config.toml
d_model = 384
vocab_size = 2255
norm = "rmsnorm"
rope_base = 10000.0
rope_fraction = 1.0
parallel_block = false
init_std_qkv = 0.0401
init_std_o = 0.0401
optimizer = "soap_variant"
beta1 = 0.95
weight_decay = 0.042
lr_head = 0.00715
decay_shape = "linear"
train_tokens = 1115000000
Each number is 500 + 40 x the weight over its row's rms, rounded and kept within 0 to 999. Layers, rows and columns count from 0. Numbers have three digits each. The size before them is the row's rms in percent of the matrix's.

# layer 3 MLP down (transposed), 1024x384, rms 0.153, rows 953-1023, columns 96-143
094:537497469535474563432555492493425550457468542451494462514451587518447482461490445553460530536495548548542503548487383494517485470499587526529399
098:458479468549487499493506529482457503536494468503526552585583477537509512520491472561547497470474476469537504467485472487559486475466472508476544
103:474496525471482450605550525496433519493471472558573540483498488494495505487591551527476491549500512534411524486481455473615479620492448502497538
098:502540532548475566482475503473527462490446567482555431433490499433558463521519456515528533477485543470472475491424452446512427459509499489522430
094:518489546528454554554561499508491508471509523521460523481541481525548599490477482500463477451450487519489419505523514539447463544563460568497431
099:555511452504433465505509508512504436494469518461475537521502557564445523515463509510538497482521594459564448570513485487479497415489452496505507
098:501499403522515506500554554522512519561535553508498588471506487503534487518630484510523550466490522521469535522484532513429456442550506493478486
101:562565455518344502443521489516546580508481478541515591498537461538539462475561507499463416520528470581470551548479500450510506396482553535501457
098:466518547472475516536511564470488483480537501514511554531462496532548511434414491489488565502436551460454417522508463547505484531581511522545517
097:564550468508490540466524511458407488480461493428465527453431464481543464564457492493492543472491489468503518409485479489521468485484469447485488
102:480513480512523461563483467474573577468547485487532522492466511542408555476492436485519475545434476547453480434559543509493458461454500461592429
101:543551469442464448455506434512496457544529425531522532545494535528563579521503502564454531438545474427488548516520529426464517522534547427432522
101:634505556477554483525544557544522527508481501512453467406609521520505462542499497471475389472505478474541594506491503523518478510472462495443469
103:542489480479467440570507480513531520493590548386526455516492480458427449512456456473552509433538517455542509575405493479531497420488533476465494
095:508498510449522512526505463544467437438481532546548493474514541486486490492573429485481413442455516514576528492494547407490523531505467383527436
091:550541457469465518497428488547474472504486552441521467497504477510560476540597471484493462492547431535503491515514444522521513537515509552508482
105:536464469510571536535472483480530473501542530573476473436518593526479530522448494453490438425455507500499439515523454541517505468457498490528362
097:492459565512466476546474443463494464526498443500456478521459511436548541597448507520551492451537470536512485453517517585457479498555513551517519
096:547498467555458502437506447521497459455480454536517498513532538540498458491522519519513482480436453505543472536456515435475507508488432472577548
104:541529572489472492530508477583544507513611517558473536529494447551461619472488489486474499429478484481487509464453512559501449439521547502579496
099:442490444535485557525497508424498486543533537540483473506508518507523460463531447493420527479469548507455497538501488555512539440485521393548522
099:476544446514522536541533526481494462483541445494548539477581520462474527477418501562487488518504518501532439388488551485490542531528463469482528
096:499539545445539462455485469505482482473460430536368488501462462495512503569462424482487490464560548552535470501512581484482508487529529491567544
095:581448455378522579533506511489542463508515446558531548548494424509439443502455557419532490462561587535414507417417522452514450533489530536521560
105:495557493476538535521499455413470453489534499599544496539552539452463506446582504572514528571490383488453503513593440569486597542445471562530434
101:511426479487492479507558588463510497491609473480485503454538487531534556514416569461486507519496498538445535524464546516484483521508480492423513
097:488522490565430462469453461565558470490496544554499427529584510449507461515455485553540514570465652527560481538480487503499474522489548438469520
101:426495426468489465479518494476527528440495462509507510507515585502561470459465519499450470466445486521469591540369507532443530568500510493626515
105:406563490442471475562537511458533549549459510540451502526601483517479448519560546494599510534554504487489464493469485537458544562488586529466586
101:479479417555506527506485385443464475454529509516506502517497466503454527480541570537460494506493468495505486545449473468494529505485533504472543
100:496462524462452524483513504461488491482485417459483510546465521510463493511548553524501473505481495527456484546527525464453498494482511449470447
098:517473449469485474511459496455527629574471460541466487502604493493485402470485363504508476520516511543528471537504483527537519444513536562467483
104:511578483513529430554523524486556497530492519477509446508511478532472506540501501476500442530500508534556548461485466462522522559494472530495462
102:587575488529544473547497529467553482575552531478550448501473459508461510471491462525505537559514492541526514425489517468479496504497481524553514
099:552536525565509465489505530572474455496459484473532520563512538394434506522510521575494605533500547491472400561503467459529582567513444507464472
103:566489546572566508509528439452437486545551520572530544484489584565524500543518430501483534445446489501485550461453471436434586486513502488513549
098:423462508481547523525512488549529455489528522480518504452557464452529501521422481441487518481447602507449512540411502566453485526465404590515549
101:529500506474534499459494431482509546517448490536533543467591591586524460426513485419473478502490444519485494519575495512532485478501529469415489
102:447526507490555464494467462513534543497446509484530464479437530503444522427524544518539507479527553581432481522448494533566461472471515562482607
096:518442442481431476552477474471494525509507452530523481532483517516473459525432483473509539557501530460557475464491490488477525457504541565530461
095:530498498451539465512420456517580604523508441524550480530507503521475527549549427470503436504498525426526468430534465501503462454576529462456514
098:487552505532578515532514436531499509565505505500516479516562543473534497536499444574527507474494465574454544596457570475524468517583574479528534
103:570535475461517569512554493542510453523509553490466447498513470512481471454499462402507435495507526495549537590520562442479474471469516486455555
099:526585462475552485506443546494456443430460455497473483459491516487508513544445544549528504442524561553467519511528508477483488522543480510471584
096:507458482581537469518474451513528445493499506491424538429527465559518450548464533471562483497548458546516399531503510499531452500468476548488531
107:483529509594449470523441487495518449542442592506421490466485515481499499437516458503531557528500450497524465497448511526480538440485492450496498
102:551446508512499461471525575531462461483575471509460501482411495441499459549526430533504612518509490521468448430462505511550510456453471599523554
104:541543505486466506497400500473505442459487414489448539551478430480485519556469446484505448508483505568438511454488554503426555415546506432472449
103:482489480435505480506507533483479542514501489469449502506607435528457484494427491494504528438541488411485486495479516519492500475477464518552478
099:555418526545477507498471505569572491532497491536388554458517531528506529593505455565531537496448487515508493463513491445471473510549565523484587
100:479440520599426576534520499506521461429500488590449495500517492487500546521460484471507533436501436520518472539512413539534463532472504528585510
095:570540554438500522548470489437444514446502468520496483514463533531442475504466503547524533515458472500553512461514436551511527466527554475567478
104:500458568476587504519451485555479454523519496560504554530493442533549528496462496571443439503554568506462489546559521462542501519574510473467508
098:522513473591509440451483472463528507508434529566479542493520503481516491501462545502487544488427524544444509399516488493501528508499492512605457
105:513523522470487487434467540537614506493526474514464425523425553522522490510430538478478529478522531452443438526464520526428519525445466517529522
104:477540472494516430611558489497514497520516501467444461535492594417569558512534510509524540488486529451566528551496481506492490462545499502507457
095:484485515477468490537545504544508518442450477510448487525574540528558497499475548500524540535545465474577494493442543540468523522485482553451473
100:486531402516495502524493518485508414476496517537525501544492551548510397511442446458498526533560495492461480549482549471571468509414497510500524
102:524459521503496505507474478546465522505580596511484520553493501485462538517539422462446464519518494490458482489498499537489522517541495408475547
089:536440474509463483517458503439542470431514499541430489479524476549499500532464497522506526424496577532517540541580547531523489492564456491517567
102:566455524488544458494590496509455532493486496448448488577432465504537459431527474518571504538513528471468559535522508499484478477564475538443529
097:594413533457549519528493573461433472550477477451441525507456497507525522442535494508538560490465505556466496494506478496421521454502505592502503
092:493491489550536500563501451573476525482481538540400498464457468512421507572544540455525516498439451486479493490450486469545490504493553517523554
103:396530497517484553464412473478481510512537479443585515594488490548576553550542561496523497457489588473513518438524508527558488535508500590507502
100:482464488504549544523504404524432483504459512469484482494489461491542501530508574484461490521514552471488443436483520485466502492459504495512574
101:532552412462554408493612549594449471487510501465536491558509558528497540501498515561545479473493476506512510547537472592496513537516522491547561
100:533494590490467476517495433600514545475525437497552560476562507498490536449522484487518492491417512468551487497503487466542473434496469494525497
106:477487561554461555508493479507503575440528488493478590512439491523446475587551478487503465475493528456519518553504556479500500517496481488426503
099:445538514514523475538587531568503511467543446549531462497487492483562469553494507513515424515559463513435482466520482489537544525426427479506538
099:512475533509462522516534520583471444513492498523505526559525423521507541517470449537508474502526491526519503405538476554494557552544431489571505
093:504614527521571486489493540506524479503477496531525499459509545488497498546527468481463481582402547450458503488551585455427524523509476517480549
# layer 3 MLP gate, 1024x384, rms 0.17, rows 954-1023, columns 96-143
100:492494505473516468468440536554483560504483488539557525487490561487509536551569459494552519487515511541512502475541423511510466545475568419520475
094:472452459537501489533471466502432531454483451488527565503414542504516573460557540465561467446517499541550472494515493505446555567452510482470455
099:463528450512462517503531537565486485429498469553439560523556545593498534513538498448562547568487485527496470372529535539518506474487462498457487
095:516516465485432548483550561449531512435445514519516478439519519470563500561485516506439514523465521466474463533474532503487514502480474522492570
096:503482524474529437546486507475593493530526510495473504512545495514472502428549506526340497488460547502523568503524485415526527476577527511545494
101:522503548547515585503419518529556527505477460477454495559447526505476508462549570542470551498524496503494449536511447576529520500531523438527438
096:553486459531424487461500462488404525489513504463451456470495522504501476441498482485509508427611460510522463537552531448516510484476485516563511
104:574488477523521578512480501486538535512456474508545481528453453502457464482524514572464577475462567509504487464505518578467484522451455472489439
091:398511530489473426481541459536550522517532459530473483428526502539500531563548518471507535524517461499501460471505505476468534480430545493431535
103:517515504440525494520419464510598440493429573489504417482467526536513496528542515515437507511405502548524514507524492545602471522491566517512493
102:452521506537442416504412585476476473475547487527423577442484490564464485542507538496525483438484501564571506449486534450447473481444496539551580
108:491586535520526462476447518504513528474482450519435527504532454584520497512569510472531437525495489469603471494530471468449502471513488526483481
106:467463440571524455465419456483419547492459506481491457491469538466464479465479508535487483538563488464512536538479397434506529462456454485515532
110:462497484508440509426474581502546516495536597544493517444472396542526446552505502489522457522394525408505473496499487467388500464562467540549439
094:514494510564518514509509540482521493567510514481473517518460522492447580453461491523590518536506507479547499530518497485508555417429458539464539
107:512594524508549492456565558440512495463537602543497535520453478502420499501505473534548486602412485525499520425516500558482509450516439519469454
098:512486535551546486471514570541505523495460518549572512468495541538530527498535569570520490535551560500474520519520526486486570546494516532525488
101:463510520575528518500500487485472576419460523498526465483459491538429475510447512561432459522547543470447543493504502487526541539434511460541427
102:510497463482560517521436519522490510500517508509550499491458496539537491573588552458533450472514485470510526530494540534510545503559581437533473
100:486519515509478522434465500515479518465499522458469475560506543491537528563500528490504538547500507455496522523483519489582521560514489534481491
108:486526450488493538526602557530508553522550526494502519473423500531544488486510559534520505489447527514513519531484493530536558442520491580591499
103:511585503485499471494500509512581519462580458510521514415465508466560552520515535489554535518488518595521554476440511556460534506472553456524440
100:499497539508478508529514497494515571512534542513507510483501489489506573490491500540444551487514460515518512482498443490545517509496530478560504
110:522463589465523486486514482507528494504483411492536503554523522475497479478494548440496482516508538575513507478479468494411492505551511545499583
096:515562545524490510516498552435470487551478448535443489429474509518528530457432515494475576562484471536453477526548499521460531452491533509511418
099:461468498474518585501534611472508452472534579563502408508473532423564515601460485535498486499455506455459505421519505522445514547528476538489547
102:468470441443535451483533536466524497452508475444497539497573511501506429543503420550478524502520488498567510498476492519531527470505521537500591
096:473499498448544427514492556515503417517519497476467509508514529490426556486496450513501529521477409497573392493481531463491545459471492457489512
103:557508475529546505536493513482501513526533496494495538540498558505471519498478489489550530513447494547472423522490503476483426429525534427475573
100:549522488495551565515500484473529560391462483502518424532480484484541526520531469562537501505467533483535438537535507567554528517483520486510527
100:566458531464538501565518496451509543470571466422525407480446493508483556521594514415496558479557523455541488555464447507568528512501502536420481
102:495477413480517519489495506498493460465604464484442486471529490445500479592493481547454536494488422534457528477533449483453507476510450530485539
100:485483545507572571552454549490515528440484501455510409534469500529514502492537491464541505550491537472499530465518538500519403501435547517449507
109:495468530542546568596448488412486514470478578483566534499522550446499501497524557540480384545441553515499504485513537533502483532433396501469521
097:530459400474515533485451515542443571412573511499545466513474482400524524545503476476480524453516487570506548553606582509539502442489518466498464
103:485505520442436471484538443401452485527447531541531486476449495444482496525527516460504504460510551457534450544582511533479539536526523458609574
098:525449521512503462521457432501519506532533597515523476524467548485499511441433507484511442489417543557505374495565428507457530544535575519562475
102:462517483482470491491496495469504513455510535521485405510502556502460529494486352487548462547505555504532519510488414569546494466501515554488533
100:534531502538576470460445532510512498362506485534477538544483458485458481376467500493490546569558500527440481505415460533444516443547491445460481
086:429584516555471496493537494524483472463476546545502520477547479428492530450531529599527468428489493485537467487554452498474524511421476526534510
085:429472514527579553555511470556527490482510523496524478505476413466402527438491547507488480561461513484510518512553490539435586513454483535495559
106:502489551482458534531458532465492434522481420540549503544562481547468430557556474525496522460457533467449497445545535530519525449550565495481455
098:484510513485544468483548535541499416532523529485479569514490518444569498527538404503546529482518466422539421499507473457524488589559498545508524
104:510488459455499426478454559428477474493552428585440477533533476471494548459550484491505497454568557506505485528608378498480571517516516488484549
105:481517515509530474458485549490538433426572500450539443479514538568535494482528465494452468555527455535542517548459442511545504543546558546467522
101:473515451495475540448480546574458458530526512485449526520474387538522563484546467495476511360507533502502481500513543541485560518536511473519562
094:550534533514521481505490493470458477543513528486502524483485535533527503461541519481490462499510470475487505445464475467484539513375516499512551
098:536371553447499506499477489508558460440566465462502490495532534505525517494515482557492522504559500495489440471477463528471502525528579570514410
105:468501514512555533531485510438513453468433498487494470521498439520508566469527470469508553434497552506505518420565508517539502500501495471563478
099:445538569505513515536547515499478419547503431503481495503496530565458524542485490486514510569532528525425478511511505613534583550530515418498501
091:481479529535524503495507552468498467534489516486493490469499467516532538550514497478512494521494442520477470546491537503539476461429478539408499
096:511467579462454502452442522451466497427491482502564440559462474550553511485511576563577486586545555491530446539545522522461489497587474499435504
106:522567572541475482428510474540480462478558408492504507513480506488557493541460469466444531499513493451529419481482439549462476550531556541558466
102:493529503540483443552521471536475427527524489522525517582529453457452528489553463563476483420466507511476546461462488530505479527479462473494488
103:505548475542503486511461482446472536540495504534494466571435511524469492558489475501501466475520506530473560559459489458495522608435455477460491
100:503551536530486532527481489556497468544553544472483465498539457441490480552504518475523478458492476576456414474504501494512463483507536487604591
111:497475478494450527535443562479492544445569525463555548495397467512471494498564465467465522583496526515458466572523562485542468462515540508528457
094:540581482496380492499477555566502473514537432494558509451467526539444440460576534486462514411482479555513458478473530524552493449451501501505477
104:534497498476460531452540509527436525491463493400570487445522535485508431452533533551515453560512508404447501499465554419506514526545462519520530
096:519485438505491567495523498520538569600480518478544504506478465508457478532525579509540518535474458497556516424494479480501476499522528531456452
097:449503508448511518509455596495501526578470483395487511431538424507498464487500482484514526528456458419532416528510499509403470426502530508493519
095:531444502494535481481460458546543473491518518456494466508512481436535453449453522483537556449442536535529518495550446452429518576491488442483489
095:491434513475468549396538486517473525565443509483531495479582471488511481486500544504482486432480491485513481541429549433439465493528484475489453
093:465473478474538544486537437482515529437459470478483485529455508459548530530502504481570476489544483477443451525488477456470547499555495544498526
107:479479534383494455544488500574595523517488482513454479518548470449502443510507465542479516558511544504515498481505559494495529526569482427520473
100:459474471510459577511500441543524458506555463541506600485528472502540479493561485485496407438457494482460495551525524525418544476538554531547537
103:530575567420506499524574515510544498479456515511505525533475425501490484498562499503488458505592455492438419589482496460443476522494532480462508
098:508531481535598567499521518509566516495509582543533472477479462439473535489463536536529531589457492491527525493483541439464535494492561454425470
098:472501530511465533488468564452505480513466537466499572490475480504453509485473643490502509546479449479589559467485535520435509563527503553448480
105:534550487524524534570466405432497469538468521536567558540466538537480449497541494441543499596530435549479564488525493508480492533512524493525477
# layer 3 MLP up, 1024x384, rms 0.171, rows 954-1023, columns 96-143
099:531559464524531532508548494572469447525537499506537564566505469498587535444617477540489487490554470448550439548526469507470443443580533535550516
096:498433415503498492477576521541503538498438514508463476589494547505511515500499428535486481529405499562534467442449442563552490545543453571497518
099:473466496536455455518487462511531485539459542538449485480482582528518460514480495451572509438497528478531503489493487533460499525513505509466588
097:484450537438446570490527500427453497435395497524556501438512495453524486496500516535515519563576507501501404405432502393545472520540479543443509
098:524429513553513513495458505482438549499527511488585510534520451514576513510548508481476518450548468492531487432504492514460451511433540552431549
099:524510513464510480550482485524484502509547499458473425466504494537426567495508535476488549478497466480469495471551582533503558476436558376502538
098:473567474487521405475536448470487508534535509539484493487471481499500530490516523479489409482485547549428477470458432540481454499525481462447440
098:514587502558535494412513463498502458560528509534483460487460507477470530508483514526452515577419524459482446495476532506504485491419544536554406
092:501495533583511595494465535501457480531441502524524509537586527463517525491568497503474427521470474490525554495473512510496451493505482527543528
108:558484481481466482510504525450466500513537589455539525571478461477514485478515518548520538560551493491450542450469544527512487474535514524445458
099:526510481447502507466467531479517415504500555510434480528460458519495550508503486450504459506576565458518544483487518522572576522532411556501526
106:509494510393502480503546510616481487546473493485429512509573494484530471513486468537578456528503503541541461449511463465486517475452517544497488
101:531488503405515467515544469566485449526485496523531480547489444469427482526475523505469522453468446448470492459515528500505428377448515434523484
108:568485480519476486485483508499478527536547538480443532526450531392546508498530602430507446484493480408512503454538425476420485516443481485551569
093:430435529459491507445508503502440593490481490552524457502578446540550519491443529463482519484484395524456481553474479493475454510598522515549536
109:546513516462469476554487479430470522489555478540384487416414472497499559515566524517479461525543543493548506537450516476435441463497503547462485
099:525545469517524480528589504447526579527486548499486545534525462488467526442464491481489440593498505441470487492517519455478489467468483532443437
103:555537510535547524477482519486566551498469491567516500515555454511472509508520511442453408433480409522461503481490561515539466456581550535465486
105:582510462504463504520509506550508487516500498450469495530549491491559501469501532540542502504407509530464439503522435624518463623494501626467421
099:539462479552582497590534510499452505499526421530531406528503467513568530570500471508511454484456515453519548468544505508531464535522509421425419
100:468491495474475535491532488553472466532536540476511514541464460425449498456470501511560524460518486441466516541453488516452508494519476448455506
104:506458532491582559524515481507461514565445560570518509463521522629439497512431466421509542544447524526529500417511524544485535455559504517590472
098:528516515510527439420530502521483523520479478493504538489475515501464443439486486515485521533482614472444510461528432520519389499461449529541477
107:498507565535579555477463456493506515493563471548475504473480544491543526473518457503505455589515476448449536543451461483392460537465466583501490
096:521460487533501523467515441519498475503514468510466482455491529418514524404447503441489474528578543513453418566541522548457446512496396506518538
101:478496496478470454486468553574497509467548498451500481505457523462486455554554530517504463462527444517480510490443468487438486459565541467424529
101:474494411534539506514498534459515499460489548497502521462533525564475603494508517461488500512531531567425559515489506505538483518473457467603446
096:458483474430531544500517500492525575515491549434543442490493485511543514494472532459544593489526469557564524465516455436476488438589490504452571
100:527563544514561453527480550527481525509516458488463534497421544462451478539527487486542576512400506495453366535515481530518521542564520548509534
101:517543470504556454480534472539525556465418492506524501493530481504573503511398453533493416490450448495479464527513538543490545493423503475464455
103:482485553586506429470525554565542543540512500481428471475507493504535501479445559446470487465488485510532478498512522508491540486561520467415446
099:505450515520527498527513511517462454535489526462614452485511531516523510535482426421494528515463464536470503515515556557536506505396542558463512
105:440540583440500450518483487551496482565529511429574503519418486553519516543519468485436436566484569492521485534479567556536477590542507481520475
101:500467469549555470493459543578429456569477453489459448544510428528456529467463508513502522510483512536479502461482560583503537517495562419480480
101:544520525442482576559513456550542463520573488527470450543448481536488510474531494555591560562531487482496448501527431493438538470487510427511496
102:515532529470426482553529528505464490515490555530475505492499463507556479523498483509435548443580432519556544452467512445532521583548528527554441
099:531471543546483574471479514515451472441478503524529503447420408573551501472485513474569515483562460479467470563464530525530537506472524421491542
107:480538502584525495513552519529521529475527478534493526458455467472478480547595474480474520487501488538504537515458545463538450509559485529496489
096:456509484451544516532561504558529542532427551441461591490445510619475508475451454468485492514434486499441465507584462541460535497541453477497462
094:431494497522506489499521547486508433571456516516521518516549498453487567458523569539532513465494488487501560499496501477446501572403541533558524
093:457444530492498482561510420504494489551524530546535498431526493512484458531507419423509433439479540518505524503548524455655484549488515479464591
109:539534495481515476497511475492563529459442492501495510507501496549571529447474472526443448445478447613534477481447485509622491481556493500480522
101:491490536527443533492534557483513563514499544581416566502564546502450502502514521587544618419429473479565561510486466516525532492533501429529510
103:529529581540506603510503487560495563521481559437503512536524527501562463561515458564477453450507507504508533479458518459591428464478517497489493
105:494508512538521522499516492547483495477553532496534546508569516488435432440457497472483515551559565476520405465478494555510489476508466479506567
108:481495542511479487477391507507489468474516467400497475494546524424460429515507497478470522519501586516498509472496519472474491515502395446507507
098:567450469471521464557511542508499512555523499501505522509517441486497525561512503450433506443446501568556498453489499502505558459467481480483473
096:450488501484480435548497491468499551462585500465489451471457510501569490553516506448495509537441552554458548507560489520487502508509441504529524
103:542534513534458453486610508484431594509535499500481443550404480475470584507468513462525428473432478506548603459439466567483481489495478498523457
097:447538474521500502553521532524512475561477479496487502530491519538487555496468483506456479558478553623516432546576540500459513593464509494515505
086:559531542444424538494560425516524515460494431515531461527570541516446507468465501582551493529468464439530528483500436571491487545545526528526470
097:553461499520506499429441528551387572450495453466522489554504470448475454498515481506552465494536517458492527563552480489515484539499497514516564
104:510558535544490473478440489532507518555481559615539499422459521482557485540495456470509519522538449537511478456511529540532474517502498538511445
108:546542496436473489450458523492545485488559533438512527469477462498463517499421495515542487468469509519510497517526491552473538481469520464479421
108:510523450489529541417517512571493542491511518523530476566509506521489468450446514420555509524444454474429520554553548498538518518503467451458544
100:500436544570511460453514497492471543403423489564500568503455525523515505487537547476481485466501501561502556497543452514455566497518489464464386
107:474499549489515527412410577539456460469530591477462534448500505497445536560524566482517562508521517533517425428507477487514491527533513516503501
098:500489499560489546546570513462471497502542464550550524483439490521500525478520516468431512564468440550481499471499524510408550575431446507505574
096:603538522429523494462522481565621528529491541526437457498498486502476506457500514442555466532467504443529450455499539539566495511460516539414476
094:469527516518551507548516514555491491480462490505556509505446491483473486521533453459548500515456411521525482499444488469527449456531527432519493
094:508530485557462516442454487519491554503544515572495443510461485431556529511478454479567555475495480489572567525438431557484515600540543445443587
096:549490512499553531524541437478468566587548514428432428474515537504538547461507520503496473469471554521504522471516524452486532490560498384427493
098:411520470579517550496491566523482483459512465488534518570508542539467478503529522465516494493511556498467531456542548530486469525541476623564536
098:468434467437546511532459517535482435510475403429535532536444462476525497491470554502485486487517521457570501527551486508578517423454489495507482
101:521539453494452522505500585551398499534447518559415476466535503541521509509481555536596558480456526514489529498502515550485398523495515523558506
094:517463497528442550519454449568575534466537534513503551480584431504483476499543459476493405458442459515473528510482548554426551492546486479561519
108:510478511586509497497487486477511506464439464477466524542470474462487534500443489450457428518536470456502531415534530540466493537450449481516478
104:402522525524514476473528520435592550508523580504546491477554473514555549464462553464487544474488515518533530492442501449442518586478492503436523
096:515537462510510539501488460471451496537449503544537553491470548436548484518471448647529493477422500526403449561493531465521505522532457498616472
114:520484512495512492447543479583464446584498492450541494477478426531461457459521504466545526483546487543553464559485549534557474528479484465505468